{
  "n_layer": 13,
  "d_model": 448,
  "n_head": 7,
  "n_kv_head": 1,
  "head_dim": 64,
  "d_mlp": 1216,
  "vocab_size": 2048,
  "activation": "geglu",
  "norm": "rmsnorm",
  "norm_place": "pre",
  "norm_eps": 1e-05,
  "positions": "rope",
  "rope_base": 10000.0,
  "rope_fraction": 1.0,
  "qk_norm": false,
  "attn_scale": 0.175,
  "bias": "qkv",
  "tie_embeddings": "early",
  "parallel_block": false,
  "extras": ["some layers without attention", "local attention windows", "gated attention", "exclusive self-attention", "value embeddings", "an embedding shortcut", "learned residual scales", "capped logits"],
  "init": "orth",
  "init_std_qkv": 0.0315,
  "init_std_o": 0.0,
  "init_std_up": 0.0315,
  "init_std_down": 0.0,
  "optimizer": "muon_variant",
  "lr": 0.00464,
  "weight_decay": 0.019,
  "lr_head": 0.00661,
  "grad_clip": 1.0,
  "warmup_steps": 200,
  "schedule": "wsd",
  "decay_fraction": 0.675,
  "decay_shape": "linear",
  "final_lr_fraction": 0.0,
  "batch_tokens": [32768, 65536],
  "seq_len": 512,
  "doc_mask": true,
  "train_tokens": 643800000,
  "steps": 13626,
  "dataset": "wikipedia_en"
}
Each number is 128 + 32 x the weight over its row's rms, rounded and kept within 0 to 255. Layers, rows and columns count from 0. Numbers have three digits each. The size before them is the row's rms in percent of the matrix's.

# gate: layer 3 MLP gate, 1216x448, rms 0.07, rows 26-100, columns 0-55
# up: layer 3 MLP up, 1216x448, rms 0.0752, rows 26-100, columns 0-55
# down: layer 3 MLP down (transposed), 1216x448, rms 0.0403, rows 26-100, columns 0-55
gate26 099:077158150111095164097118159151124105116158149135160141167099130150105095138088142220042082118065132128134121108037187127129130153168096140145091167120126142134113137191
up26 100:075125102106141047125084113085116106124139148124111123132119069083061065128205115174138139091198105086153116166116147131112109161169112082166183120154161151193162147118
down26 100:033157116117148123138184140150105098103117137129099104117120153140092124076126169122196125140146151134122159165182135061160121083104150085156085098170067175164133114112
gate27 103:202105071087168130130148195101084138153153170122149105097156148102088149162057157095063178143121141159126151163153218166084197130127130145084174138148089136108078162132
up27 105:080135093143179180114151107179201169104144110119115149162111178136144050129126070142115144072128108153171085131129078151122155060170108112145105137163120119120118112121
down27 097:124170169176107145169122147154168184129149156170182132167060132122071072139153153140136151092110171164149216096138079153129084114136099115109103063141093148115135130128
gate28 103:091102168177142116159183113141160072111119140101173108146122140156042118128093077133153119191101120124168091107107181126091192179098151142115177102075138166104088181102
up28 102:151124063134167080135141159148097074139165102138160160057120121114131120139113157192167164131122127114098140156070104163145169129096115159113134156159122111145099098168
down28 102:128139104144125119068155150110095131166148077137153157130162177111126160126129073198154149138145158093191134129161107092088141166121088162149145129150124155135163132139
gate29 100:097089047192147120114172119156125119158143196154146105135129095104170173093143208101074083183153117148117074178129129128053110206142122167129107160158136132124122141173
up29 101:145187115100113140105155138115144119143138080110133117098098140134101056093129135119165087149145090162052180132169093137123131133157069150123117121095162113136143133142
down29 101:130177152097118125095172138111102144084106122144130123116142123175179083084085081083075081103145104111058110132084143167078168142075116121152141127072128069184141126131
gate30 097:132098121106126099104199132126165118049148157121067140083153140164163108078160168094139146088128087152109124077113176131089157139146103113111142117137165128122118122114
up30 097:075120141087114101142136183165138162121123140105124130158141127205141113156205092081173116125125159148166162100131132107099148116150171118162119125143043059148081085143
down30 097:114124139105131129166051155111155100153198079176064169114144127111134152152188186104134138154070115092092134205106162142126166150137138138144163111101206078099111159151
gate31 102:097098093109130090088175144135206154109104144131138130102125145177162105132070041104157078214161085149167122071187115080147156131112143143128097155102123171139047093115
up31 097:134122128094157171146122103151155097141137125156137070065121144134123226151116129156146078116111189093137140140085166096123068099169061089129083116105138164129044162120
down31 098:145131102119105062130122183141148164123131144133147173172107161148099114131091070093102132126122083116124158155159159122107137105125137124122195067093162141142097124132
gate32 103:151091120148122140096171096107201135141175191129108118121082216104152111134096111118106121129085099118154180121083176087121176150117126115148163066029093104128164184102
up32 099:145105115098091088135144138137166140151120117084117190151084087073152127138082178084132167113099151077184141137150107153110162122203142104131139118197198114102105177126
down32 096:123146126073122102130136180126113140124140153156144119160137106132144113182123159127134051097118116137126130144104130108086128154121145161143099152158104137081096090068
gate33 101:145153087120085119071130148137115109086133099140115124143170101133126087132170127084131178148142102125115161054185165098087096129118094103145112170129150128125082107079
up33 098:110178150111135140056108136079181136128138120141141148137142150119085089110171093137158050135165146141086163090205158124080154109102060135138155131055120193093153111087
down33 100:172167116073183137141144161105155135115147071066092170166119194149081110088153096181118111169094118120145147101134164136115125213164133139131189074202127207130139108169
gate34 095:120130162156149111151211104134097140139142177147074120103081086115106142156104161139133120137141141115050109131148097148153104131159135139162177086105194094068212114130
up34 095:179127107102110101125149148141154208113164147152126117140148085113108120167129135186115144135142074104116148114149155132159168123100171059131102063123169118160149140115
down34 098:153136138133137100076170101154119114090111090128138109108166154114089124129091181117102112141184147153095069151146104136121149164104156183131130106133075154130118117088
gate35 097:204137182172117114154157106102087159095137080157132091172139142138160186133154118120100115075178115127092160142124116110130124099106140122162191191113120109176180123140
up35 097:069180142152092111107162201167142141122137119118146128081094207151059194116083081143076138137156153071166135155108118130168186117178050140154181117120113132128131152085
down35 098:099150133118134146214180086123142105144122121098135092141186108117160155103122107155113111146149125144143130143176179210107085107139138126075139089081130141089100162159
gate36 098:076122154109108113142178122107178128130141086106149138101139218121157158150106112119156099151181188105081111151137151080188088134114088119129130137130111100129065091093
up36 099:073105079100151115128149148141179081143121122090101145105128133110134072157117128119128069084127085076102147147170158151133125103101133134085114176156140115207151097143
down36 102:122090083172135150141153125093155158087097177083188123091103105095104162131148103112111127176135140114117130150096125167167174106140140102076123099122057092124107088083
gate37 099:134151141146112182122160108133177162142167036052135084147159094075108154108177148141158085200140094169148115134097182093202135100162159130140098159071138147123128149116
up37 100:131108120139164139241061090113071073172190088149117134138172112132167134109138092145078066134133039143128120179132107119171116185137112163111172174082189165111171178144
down37 095:114179058114150119136157143135088155101142124145139134112132094155113130124059069142130138076133099126137148169132098129207100196172042167073131113137153192134154077088
gate38 099:108113123127128109141110162149095147168096125174122163160207202163103131169154127146205117143145111152117107159180156126122184101116145095123152088113132119117141146107
up38 098:102172112147097177080151189105136127129133118171089097110116163165147179079073091191146187108085106118070110107118134121108168144160122065168115140104054149119156094092
down38 098:099249177093182146085160091162100151128113133128143136120169141146153102092133164123166042113136081140108081154144185144116129047104105119099145156125152200124132129197
gate39 101:153113139120109135157209133136138163120088167136156128104130184130120104167189140133140201191147095090097124107109149121109090102105114118078128178124096135144116116147
up39 099:174118154122114178151116141111123115067130155148092136156125118123156200161126115126126112120083084143146082164160118142141166117136094103080072166141094167164165168164
down39 097:081148194082071136132132130121135135122102143093191079101101147068132120122152067116120190088129102107136113122099090131149130158084132113107121121104167107165079155097
gate40 103:124140126093172145126147142194136179162090099088087126143141138137141127149144080114051169119088106160161184103127152129169088159159109119140132109106096152069094148158
up40 101:124082133085145164106142161096074101138104162155144133116081131170116087128057147190101165088122135116105114069182157129176109137155041130162136163153150121149159139083
down40 101:134178187066154126166165176114124164184145126105171094180148108119173101125130117144071106037105190099111119133174116165080167111140091154125135121169153063145110195107
gate41 100:141157127138131123144133125128135141143138103091156130150158155136116134133098191170105111136108060118169166119136157176112130121192168167145147108092111085118089164151
up41 099:195162190074128080119100119163131102131154113085119160093194145085129082092118149150096088183182148125099168184194163188160160176080121090129109157085133114162087178116
down41 101:103176072086140149157166102147134099155157120110126123105158140096141095139092128131082110119144121169134151140144157144075127147141184117171120156095070162114154167161
gate42 099:089174130121132164093113087125135145126132119129131114090175129096134180139039144073108112126119127172126177172135132119155127149140058126142145121138102148118109158125
up42 095:158117141145084135165103150094112128199162091218247122102124092122161103124195181148099116088172081215168107169117073079108119121138127146119174124172113134113130185099
down42 098:139142136093142134120129123122174148139167121099146154155144158168108101141060197151174115131121126082139180115170154156165114108145098103147122127117103109137084246123
gate43 100:111097114092125155134152167159110126129094133140087097179107141114102100110160168175137094159137123163194186055114149127157130090097100125150178113101083135138128124148
up43 098:072143120104112116095110198135175127107123207185157120097115091179161143128099126156158160128118129096130098123138139072105162076152136078106145124128135110064135146152
down43 099:129093126088138075151195094184120170122111141110123136162148149157085105083083118142187175123090132188088128126121113122093133175089161127090109092169089133128111108109
gate44 098:128161133115135148115115136125146107169157171143167106070133053123107050090102178108178125182123115112113045163148107190098151154123186159098115124067142154158121142153
up44 098:090149132116140075144116110151143119179164134109064097143116109070130082180064114122169154120120090168221110127192168172105110166101072168139098123063125114147137135074
down44 098:146134191119088072127145105167095118166182144150096159049103092141086118098146156109129107178131160140175147143100132100116143151140119142136109152078116177176156159088
gate45 106:186146117106141144109096066136155095128136111096123105159121111089124130132140180197141117092119181100106139138131112184138101148110136118158135116120145148088165163154
up45 103:109141122165125064197144159123135136105104104132154147132072106115113112110129163148138094098205104096187107111167146169115125124071112123154142120157121200180141097107
down45 099:114114090046101121172125155166137183191138109107157082116075159137156118149160149166137181136160110162134153135164180144117165171101146135109114128140088159140108119181
gate46 098:104152109139067160169171124158132098155121091208215110100160113123140145125114158121164201156141062146115137134142126119068149156099143076157154136123083142127098164178
up46 100:179121051117175148176091186148149147133152138117150121085121117122169149102092095160173171126150131150102118179126145170144119120098119088101136104129123065123135113199
down46 100:079074124138096103119119178096149151107054161197063078116112116100089089084124154112142085062095166133090134147164137141185176171094102166169189113112123126092092108131
gate47 099:069162171105137119129124122157116191136096155165138148138163133130117132154125120096112061144130159099184164118128129154165125108121159132143080112125161114057106101102
up47 099:106141175113098101142082165174129090113161070163106111129095171123115096085145137129112125087149119118129170068075178127160158157106076086100086140148144083161137208126
down47 099:059088081099123101103150104138177100104164144065117161136140154109108142158174136143185121136146134119095125144178119181151146118144082145119149124115169094073107146114
gate48 097:093102077138043113148107124128129115085106131158184085110160133132096175134149157132108140148204085145082107062159134096127118108145121097074189129157140140115076186151
up48 101:134098132111139174123129111147159125140156137110124108124150153143094165152137141093158162108136102132100132135098144124141159122116133073153129105137115111147139132075
down48 101:171153169099119133079123131133132169173164150158158130114196129091129113133111096146081159092116187065107152129113138160174125114131142166171215098173164145115078104175
gate49 100:103112176126124115102157124136100126138134170147137170152073077139156103094120060112156096103105124102140148112141107121161176140104158123133132071132101116077109103099
up49 099:115089166110089183092152084133183147143148111133132172109117103190079123114096183142145110162118111105195103126107135138157110126095158167116105196114133124180145125109
down49 102:174086161118104166093120128102147146147117100099159133150093147128121111180116171180143101119118141151190107104109171087162103128096111134150071150133203200120166082129
gate50 096:141193075137163098141156176106130143136087113132133157128114116164119135137170164111214116190075129175071153154086123121136134129117151130097171118153141172116127127130
up50 095:138177165135133146116075082104092189103139157128125144153112174152142178113105129176110119158136175123138077158141125104129145178153174051155084094109104132033127170136
down50 095:121137145089109126154156127180102142118055198097109116137075130106087082158116131157165089131131086123150137106113142099048129123088147180047123119166112149119142051123
gate51 098:163143071117043151198139114116124129151187168134135115123106129150140130111132067105147135084110145120132123140179149138102126130135139127076166172104137095116106144149
up51 099:141170164128115091187172091136149232121138105166088194110129147141091148145119096164142118125177072184106108108091097129146132085101131101145051125072124160073155157153
down51 100:121125144132153131136148122164191141103172118119097134092138125142150144128135071163141113169089105137197112104136101101164111159193088088136115154061130168102116116046
gate52 103:116146151116128156148146131177165128182121126096203069092094118122109107132117194129111107105156137165154095115114076124131085177160125114151166094093130074100143102191
up52 104:159156139166175115191108112110113140153132125128103127077141085089163132152075061080113119113104143095179122169107125165169152096142107167125121121118084103118126150096
down52 100:057102134123113107144130177139134047127102161146105178124167071158180079145044129108097103121166068157142148149177140220063173148116129076139114126154124158109137152159
gate53 101:194095100108133139153111086176114190104089156120105152095154094186120170135152128167158105085111128118135130143148146129087129131100175139178151120155168153140088169136
up53 097:095122110109123118063114190177150119097084115140156126032100105080137201150077123160126103109105151130090119069126078110055160130153111105148083139154116115112152139137
down53 097:095103148183093142116168079163147092146112153102209132139108071161103104143146103154138051161125096119107073108108139145137119049141049161091131157138130047195168105120
gate54 100:102156097076089084185117126102104204093134136141136130110100139121116164072080179080171112128120140165187126167089167191135126159134152129183077083133136151064134087130
up54 101:141122090125121105115158160151182160181106100155090200199153162120216098162111144122096119124092115101086123161116119153167114155091140137112172136148164095117078135103
down54 099:163119143127147148135088130101130082122056149133158109157168159131090131183137128157113106197120124103126059042068128172173135135131146143150154141135109110098179146115
gate55 104:155123163134129089131172132197160128091090143159116133199151094157075142121095141117169120158102149115110106117096087099139151125133132165172117174069150187176133122124
up55 103:104153132124134151148134193102086107200089097090050119074161123137148118127128077167160152099130103075127079161142127098110080134103133115095119084122155097137079134105
down55 099:231086164094124167160120140082108158130163131085114146120137166134145114158078125118105050054082093147149139155166136168157136156120095144133123157044207229140113191115
gate56 095:132145084130095130086127098126103115125066141160102152129164136138094108150102128122164156162107132133140139140146220048113095116117131152059140159101115073099111144154
up56 100:187146137071168143126137102088138065133116182155107122168097071082168126125105119168078174121077121070100094164145170119103114140117155128152189136210106124115124140114
down56 100:173116148150084103142148110143136125104089125120067124143150136131143160098136155180157169130184063135094119093099148124138064140127106037137158095085150121128144101152
gate57 102:147116092117135145167155144087133126112106071133084036149068120149149104135143105124150108117108181131055116183158160193124132170116117123083128196067136125103174098068
up57 099:081151128128174160108072091118133105090111195177122144139138140099153137108118118173133115128111107090132160140134128141081090137108085118138174136127141154115155156187
down57 100:170120137114172078119108144090156158133091163173152121100100186070188119071149099094180074128111232077087042114106128138161133121125105102108093129161156129126154152169
gate58 102:172122088170091152108099106122165209163140114163086060148127106165148176102128102097136106133111174111116088185132143177056128174128151109121123122148055104094104112138
up58 096:069133128140118126115116103188127142156141173112154145194166110142120179116089081164137149118115096144096095174080120147152112130175137123142174124148172096178101116168
down58 095:101104140164134069112074164168143153150138170143125199143150128127146128139139147160159099109120131132141142163088089144160122164114128154127143126172124129058154136125
gate59 102:130138121102155198113159167184166114106100117148170113144168078080168073099151163162111132104127092116063137047150098131149098144135088110103123155144068127149133114094
up59 100:118125130051092183120111108129094053135124131133125146092122137168118137142144076094124120151068149110125159149182139075136141114144131131128147084079140116084175116133
down59 099:129151149170104122115134188115068122182189095166105136088134199193126119139116186146158152145087149124121139092127138121135073103104160073141130079159088134133148167169
gate60 102:150119091108126137154109161091126124156102117124103080108152167119085102109143121159135085210154164107068102163095154147102130123180122149094132153184089155098158150056
up60 100:161132128074164147174133146093158161129142116125101097145150082131121141145125120151157135112151079078172167073105162178191160135148100134085156146127138112180115096164
down60 098:127150105138207094162123129113154109125106087121109104140132129128167119108112136140122104119104153129151163135215162128111093085135126135108097154120110157171114065157
gate61 099:147145110110053163126133186113082085169121129136161176109064072134122154119121116151161089154173156117116149144055072144136146108124142102141124094182109194129147132138
up61 101:121111075081092104071088126103089108152125183087172119131132135116127092070135189168107111159139086098140118102143116129201117117136175113144135106116125141097109166119
down61 099:152111113074140105190149092102157124112104122132121098109132106139058138120039147168061111134105157178181103149131116057124102118173120077134111073120146189133094088089
gate62 098:148110108109111152163151148152129170144117132115143134140122155124115140094111151149210141154129111082087101111113150122104122140125081113178126119125166151083142182126
up62 099:125130113142151151120155112114090141116154091102084142173144082116131197142081089129092149127068167166114186209112141075099135163108106123101112115128127123108167089134
down62 101:103156168183134173179097132124139142137112182116106124114135198126132128193145138118109119091127168192173111103178163096095090096108133135124096177166073172059112066158
gate63 102:129127146146124178093084184102142129153143125145109146176138144074126167107130128082169121211118105059078157087124135164174163124107067147134153135151115162168160082127
up63 103:120149080062123082147160140106134107109113203128101139131139064115100162164101099096135154134152126138168143152141173123140134145127133108174108095130143123153125155050
down63 104:084122219184070164118088134155115110150136156177128112128117118081126124126162139169233122159102125090109085119139100208181094091131113080118139081109183102158149136110
gate64 103:136119154094091125112096160141159114173141086158143073147119163095177141114089147134161072149134153134109123147149162154109124150119095098157090150100078087107170141144
up64 100:121139072085169103141112117080073191173154077123153094139148184119104107099202125185127105170097121139171131145139121131156102162136132043113108113181130191166120193174
down64 099:145114104173143183107160164132131149132077188140109129110139047129148124119109124089075168138101117131112087136116104115112127085136182127134135138145105192103159096095
gate65 100:094144128086088120088144140085142099149151162153116145149154144104074083162147174162121191143122112115109146099098125133130161195130173141136053103091157128111116103145
up65 100:121149135115135093162116107159154128175132094166129087160149153064133135153118134131126131152171169117125114152123147175142093180159137131152155069109136163141144153061
down65 102:193129131177103099117144111143117137099087120127131094092148104141105189146139124145132103133139190164130148170115103143085097101079149188136179140161160174118096108135
gate66 099:192169135122111169067178184108128160126139107123186150121171207077132112102128175132090166101161159124130168086131134126114127092135107133160101169107138147076092086171
up66 099:162113104141129196140135124146068108142106103123121159149117104157117184146103093101163094119147142095184141115114156098155119099140103121096124090143140060179140148147
down66 101:156151160171085153127128174101107126105161178159099098095163107137111187093147140141158145178130160110115106145113132116134145172097146110138159129078108078084153127100
gate67 099:123128193128135138085114176156135155117150100129141105121124092151185151104116111168133114128147206095114129099115130128108125166081089125116164123116135134162121139140
up67 096:146122115090112115110129119146145107126126126121143080169127145143148124096089112112125131161078095118155097124140135127117093102127136136101101118121188118141086150143
down67 096:100053120134119139102095131119086121144140126143114129157131133146153102094089091106133151102119112182145150053117186071074120103066129117148098202098176158086166148138
gate68 103:111111136135109131131167138109126154112094151188158080160112125118122091138066126135087136113112141117097094100116142130172127136098129096089153084137096115057144126120
up68 105:116182184157156145141173132147131105140132107137093123148136167112095092165160111135127110163143101164112091135146143143049135071088082145068135104152165107150116093112
down68 104:102184205127116103142165169147166187126111104093198106171083123146158138099106152177137095162077095133137089110126072157107158113156107102140086202089182111120040103093
gate69 097:127212098121088097136099135106130106174182129089087143164121161134111078183180126125204077167141132128080115174109167069136131177112172121147158183113112127155141160148
up69 093:140133130191175180136186100122091117125064105116084135141140128142076145131143128183133090097138105106106151146124121115115124135086128121143086102155179102129103161122
down69 098:097147163077114141104140175152141070160143114122195136101122104155123131138140149149139129122159162149116123131179112147114140173099161119128113126135096120082172088149
gate70 097:121177184068092176116164153096147139170145146130163090070105135145122108126125062111140067134151103117136134189136190101161089121138118117202147115137112197200147143180
up70 097:127181167171112141126109163073110118089139100147152147125153121132156100136113140129124069145121119192122120100093138074152122120171104126162154083156150090108093126101
down70 098:107130117100141138150109188155121079145117169122141097112068070138115138104137017089117121126196143158132124138140159128122149179089172178183088073141059098076078132154
gate71 095:156187138164068083101113161131107107137117124140150136084123169143144118123138118087177131105095104118128113123168098160197175117199134114169137148177186148164131106095
up71 095:165168143102107138094171130119145037111112102146125115084121137150138101099135131091141112153124112132102119167125141175111143130125150137183101077182123165124191115138
down71 095:101059090143086116151040133153169200142115138128153136101138194141149142120171114127105104128072118177143153145173144114182154156105108147115162118111139145158122165119
gate72 097:107106114153089123087138182126133139090168067143139160170146118133115059164058101115152087198116065095131168115172107128114172141114142137145142159108142139121151164162
up72 096:162113195132156160124142194120126116094111142137144116096106128105133074136089127151125139118121134137124075122189069134085140079133174076113082143055116160194136154095
down72 096:113121143083171147161150095161144112148148123029099155101121128136136143160129107142153186103163166086112082129081140122106147171128118141149128133159123171130109112110
gate73 098:143054154117143129162119135144144151132129115154157090122154164071145070107153135101149129101128160168168047118125140172132102143141172111139127131067135161144151052182
up73 096:162169089109100135138202076103118119114121149187047138143134102121096132114172062158071153137135089175130085106145122125121166093159102112152092153060157149076149106134
down73 095:104152058146158174126133138158096161074105104096130101154134129125111114165141129097109106121101091114129105138141121098100109171107213085126048113121143143124126100140
gate74 097:105181128174129135127189163146157154101114144080145056135102130161157129154123118083205084109096141129164133165204127173108108174081086092167092133157107131157230148135
up74 098:100095118167129083157169071112130148102182128148085140114132098174074141095146097137181090151147136099146147135190155124110108142143101079144116111143085101133133165087
down74 099:155143166116161119100073127124137128149140120117126116098208170130130107089124168126107137105182094063136080131088150121105083070097134131178072083120126111082102136125
gate75 097:089078120177151208112157123084138155116073107138145126203161092123138182132130159115184206146124203133099154109139159136119109109146119103135126121165075074143115121123
up75 097:127082171109127161147149119156150138070126126121128152181131067148065099102143123086180121122094101139114134118108138093169125098138176140130125145082134169119139108192
down75 097:134092108085095159172081145166152141147128193138120103117183100183108148106128146128165106144170129134153116096150133086136129139137127193091125086136122094135147096131
gate76 105:163133105091137178080111150101100147124186115142128196191094119081115165212168153123141075134077117091103121151126164102126142126106129128130169172121075153169096087166
up76 103:114124122171105164116081175111150107069123115145170119154148145138118134094139109065106131130083181153136172142148136173116110151159082055138132139138160146098113111108
down76 098:139119126119154105157135134153137082148154135189164152165116179126098116128070128096102144141111099163087124079117110146132115097124173086152118134116116124138131190111
gate77 099:136175148125118115076084152161178066088129154149097142149056142118117153163130149151191105164143103133112122115040143097095139129126126074090112134129092096166148115164
up77 097:106084080173098129082173096096155152126118150174130087144128100162081125181123121123139169089112099092130136128125093081124118137164097108097130099136170137151176154099
down77 099:134103104134102044087130154181157101127157133113104183143155150067142135130115152086107118144143127106177129101097124154091195139135154107155166135137094165115084172144
gate78 102:104101126101114122133116156138221109078142188149116099101130143170152162142069144112128097153119106112104092070156154155142200127120099146110130158095102066147093124108
up78 101:105137110095085161148141134169090124083077150103130160134124139084163190137097108141119151079121157110101129130168174109145154090168136166115176100099121135087160155082
down78 098:091132145118173107162122175103145133136091146149096145110124084098164146156146136136121100034159102150185127083106101081086162078113192115120142112099098080137177152139
gate79 101:194121133132117149139155056104097028161098159157121122069133093115103143115166179122205051155121074193154090090128147151122050161177150132114128128124101137090127128128
up79 098:114149192134112152162116093209134112184141122114157167147157107131165129117137118062174112135107133109119104109137131119171071112132170122104138019089135151085119106121
down79 094:074141116056111112144189177091157109049082143090138163141086151166151195116115117111150112094148103041100084155135171133100082135127123099110122184155147179119129144086
gate80 100:130159127078146138063123146048133125140095147063126119112111174116095157169135095102103120114179138149119111108112135139116168121164188088152134141069100079109151121144
up80 097:147181121143106160108146101109128115133100085135164089133025157159100146122133165211126092134148090114139113101133105092114155101163128150084140093108118131167179122092
down80 099:135076137115136163100109058081137095105090132150147114106141100166140093092178116171129114127146101079101097140081074093180133177086178170141139098078126114150138118146
gate81 102:160106122118093078136125135093109133107137068177177180130160104156076165134136162104143214147111155133113124116085111124123175103137102110142155114094142102105090123160
up81 101:111121171102086141126159137074077154101115092168120140141111143183136132138135082132149140161098158156147157138089064156151053160141231152145172123130163110128190162097
down81 092:095120169103097163105160171140179091127127155133156108138131112162081138139120141077132126160184145111092119164098094177127087080092140149150098125150052139137202160115
gate82 099:189114129099176123137128131131158102088145122140075145120122151179113123170137165163165069062147100122155157105147141087107113169146174042189097043134162097120181144167
up82 103:182117138139156135084155064054147133141087130163126130142114173083133119163106152146148118114055102112113180160165093111071103139073112141095103112173088122138103106114
down82 105:188165185165157096150148149121111146108156156140110168166173125158137141107124157085144079117127117094105183129082100094142116104145170119146117153088057165150084112150
gate83 103:123110193091092184054116135165125114136161190165143165152107153132074150153175088144136117154127155137112110191140097111067163127132113136160082123083090081157194134076
up83 099:112118125159144111123097075180078089125132114128093157139088122122149108143074138102153143094153123105128115099137080055092153083122108106122123124105156151124128117142
down83 099:101131081128087163124182100131162138125053076141086144139085065070131096145120140135125149082192155193161141105181127134154122103146092177162131099103141156078138079175
gate84 100:158121153108145129097116098140127144135077189140185110113181079090148117105104137177144139125232102204096138112108100081117118161183103144137146103140101101093178134133
up84 101:090094174118065114128109096207165118152100144119113113108118153027117085190154144128118065128106144095099080101099141156185193136129156146086139091157125161170115137156
down84 100:112131133108067151136124147101158107238115117144084138194072101115104183110170083114141150106155156154113131114147110107179116175079078159096091113113088101108107117108
gate85 102:124076141111141085129120186133109071164130108102131105166133122130135052024137151127062108146066155164125131140129183112136092119139078142155109089151088142114153098169
up85 100:185065096135140113117145124052102132071159161123116132155115111108115155095110152133087123103076124159119119159144141141149175141141124167159120155140077084120174143127
down85 098:084121153130066127132126170060113182136137153160104102071117167160135126162147157158115098172135149130128126149144114168152125129175156124067119107103144151110175138166
gate86 095:119188157128123096134150105211172084102060216095038123101116123174121066102148128131129112132110119074114140112133178146088228122126085116130106099157084119116222069105
up86 099:129133122116159151044131149073135104102185129147134095165126165179132128090127130114096095108131076103179115144075121117117127133124118127133093199150149050129128090123
down86 101:109041130179093130146126171155136146112166121140164113188138132097093145167067055157153128096095106167109174137161136091172137137092141123149125152118161139077048198125
gate87 105:161081112121137118116160143095180135128191125119118087108096190151101154121106142093107112147138095148150137115161181207137154156119109191128146071138108127209113106022
up87 101:144205091153168125117071098139117176125082115140173124082122125136135208116100107074127105127129190180158111131169070156088121078143139109145143090180172104186069127100
down87 102:127137103064073157098105120175062116122173090174145084119108081219164176143170124141122113188145129113087141125081077132175124084115140130144176122128096085097115169104
gate88 102:183097074053133147169119170140124105073153106108057131173106055132078127135069132085109099158121176104121179105172120167114154135090099119099177105184142156167111147137
up88 097:085086160139129085131162109105135122172146118145162140091164122171110140127126066119133165160138119100188117198146180119113128128145116084136119140200121081099099144093
down88 098:106157097147164106103203151146138128157097194088129145120137129129150151050120121137148170135111083157118125148051091162113182153106147125136237175137121164096137139129
gate89 099:123085096156131117146138141141147087168161129125102144161129132131168157149135094134101168124106124125134081158143178193119073130120144144148108166094171145129133146189
up89 102:114181132147130094078123090148094149066187126141094112143103147144112111092148168098138129175137100145140139108119196171104143088118141158148115158136084178153146097162
down89 101:168101071108056204191095117175117172085194153152138130131120122062133115121075173083079130143114145112209163143121118154103176093117148141100117066124092067145145067104
gate90 101:079138111126164135193194081144096130214162170156099070179135145136157196135087183136141122136137148151102181140079201142092150170155140129117140132111174172134150125129
up90 100:142153145080154066109043136169143091115138090140095138116141123136122132158159126134115103123117112136169168153160167144154126111135177149078130174104078159116088096109
down90 101:154144147191083123075111084134107160103145135136119099101094100146139114138134097109037092195124147085160103121101165127064123131113134146145167102152075177180076108156
gate91 103:168118107108118060176081103208118164108125038071156158099170153126125159124147117079120135150160161133134097098167122106117110136101129104140080114135118072122143099065
up91 103:129086121128105054099110151107156089133183165172123131097164126140096142047103116104092140104127137140122061181150176139111106115072122080175123123196079135149108062111
down91 103:125187178124108097161147129161073132146111112171183137119111196100152167133104142165121129122217088132076110141189100103120058199143155106157179117161145114133173155132
gate92 103:106190077109140108153136129124117090109081142146162090182105156111109098153159105117108102209155131170099104130136104165138170108109125107169079158150139145120143158161
up92 103:158140108141107016105128110130120159122149157208121121110157138148142164073171071189142148102108153204081075126145155119174129108059121167127111164175142086099169162124
down92 102:167117130121107103166084118210055106096135169114161122156110134113113132108163133120106106155102109127085117132151164180121139146101092183183124127140093089112165169163
gate93 099:108106123105128136094139176188119200111066133153125091119189113163139132076084098132173110169125113155105121090085110115143143128135121116170160106110158188081121138109
up93 099:141136120130104143191091081127094090139199132222089115137107106100144069189130094158071122142119162082141128096120151146160144127107133208195162086074113119117145097221
down93 101:098129146119137159195138108115109166129132153136141137139097088172114078105060170143152133132119145140116177113212094126086181135141099141150143109136160147074134099129
gate94 096:107099137154060147154148129089154181041121121171125090080118123142166097161109097105142089122153190205129086150129161138167144133121157132109152142187127156141117113096
up94 096:150169108143181138187092164168102130141105116149077149161174105067123145119055130099097132125187106099121069136114154175150164107175104086139052130128138064105092100202
down94 091:132159034126142124085142121090133078110141101113087144167116073073084093090121159175099111136088121132165115117067093145103191137079134093096152173130099124176111135133
gate95 096:144139120030120137099137169104177147158127090097134136156159149116132180111027107089135141213146119181158160128143077168136149134165116121175107105140108199127164095150
up95 095:102124121091149134107149094168101084097163151129126110095130165164093116107098138109109156181103141071046153109137174124146105159107163142116174060096062164102139157131
down95 099:229073127119148137159132177117088098152125174169090165110130187137167104135162142139118187162127133109112106092108162122062071135126103090106119118122070127137187101127
gate96 096:065132078191141088113095128116140154115056114134130134092156086131091161135098081077105112132173106166145103069069101097081181113141111133162138137135132153138180117087
up96 100:110093095101085126175168102170139155136154121134163140122128132125118118131123140149127117081084164119096128145150131149074149147138163127112040130135149130097072173088
down96 102:127099097111121162092199147104129130127072135136154172088121167104168118126132154194131126150096135144106194100127121125132090092137073144094087089087071077153112170134
gate97 104:175159143149099165111135078144143130121122091123105140164058142114149157101139115084137119148119154120180116148118126120066147148095092115108138103150101156151111138178
up97 100:099189106096085124109110177118142182185158123121123138133146172158131103144146190092123112171141145107070106138092155148134177140110138152140140072135151062110117163203
down97 102:133076111122154125135153104157081127101104142108082149148155078133170125088126146075076077079181168131125141150111158138135107115120092149139184137125108130131089128131
gate98 097:127123141121109142105092154119154075109156097095068172177116116114134163115104170096133166187142182144062101087092116123134069181095167090159083076121159195180105098158
up98 096:080056162107207151106136158125158147120146130160120131138127168146092108176112096108057100139066129056095185081162151151126171109139123158118148125111112116094100137095
down98 098:067138119108134142131150160109128101095090075081128154096141118146148156115089128123100140139107094088163159125115095153168102102221133122133190129152091146106068130119
gate99 101:118159080146132160156120121126129094123117074183191133117109127095072110131165148145115147137150104082127085117118178143179138141167096127124121121138052148085163131110
up99 099:141134129095115116156177129112148122119148065110081137127135059075129179100118137167122094139140108190073107189134111102157083149075128154159156110102091126171133090096
down99 100:139059124111120101099103145206149099101117125150109114131121103134103124183167081125147148126141085148162044126128089174126118093151162151121082090138142120095066155159
gate100 100:136080124124185094094089133107135145127164112146107120120084154137110148132095116098122138130136138078106162115113165086097130111164222120135153099140142155169151128153
up100 101:145158092130156092179154113099118131134152162087118090132130147138085164074132109153149066128156152129103131124138107148144103076160101190104214114130113085152165151122
down100 099:091146167136085092158077113127087117174085153105200128137131120071108141149184144117121152135075133224117139116103076147113118110111134128104169095159105136128070088076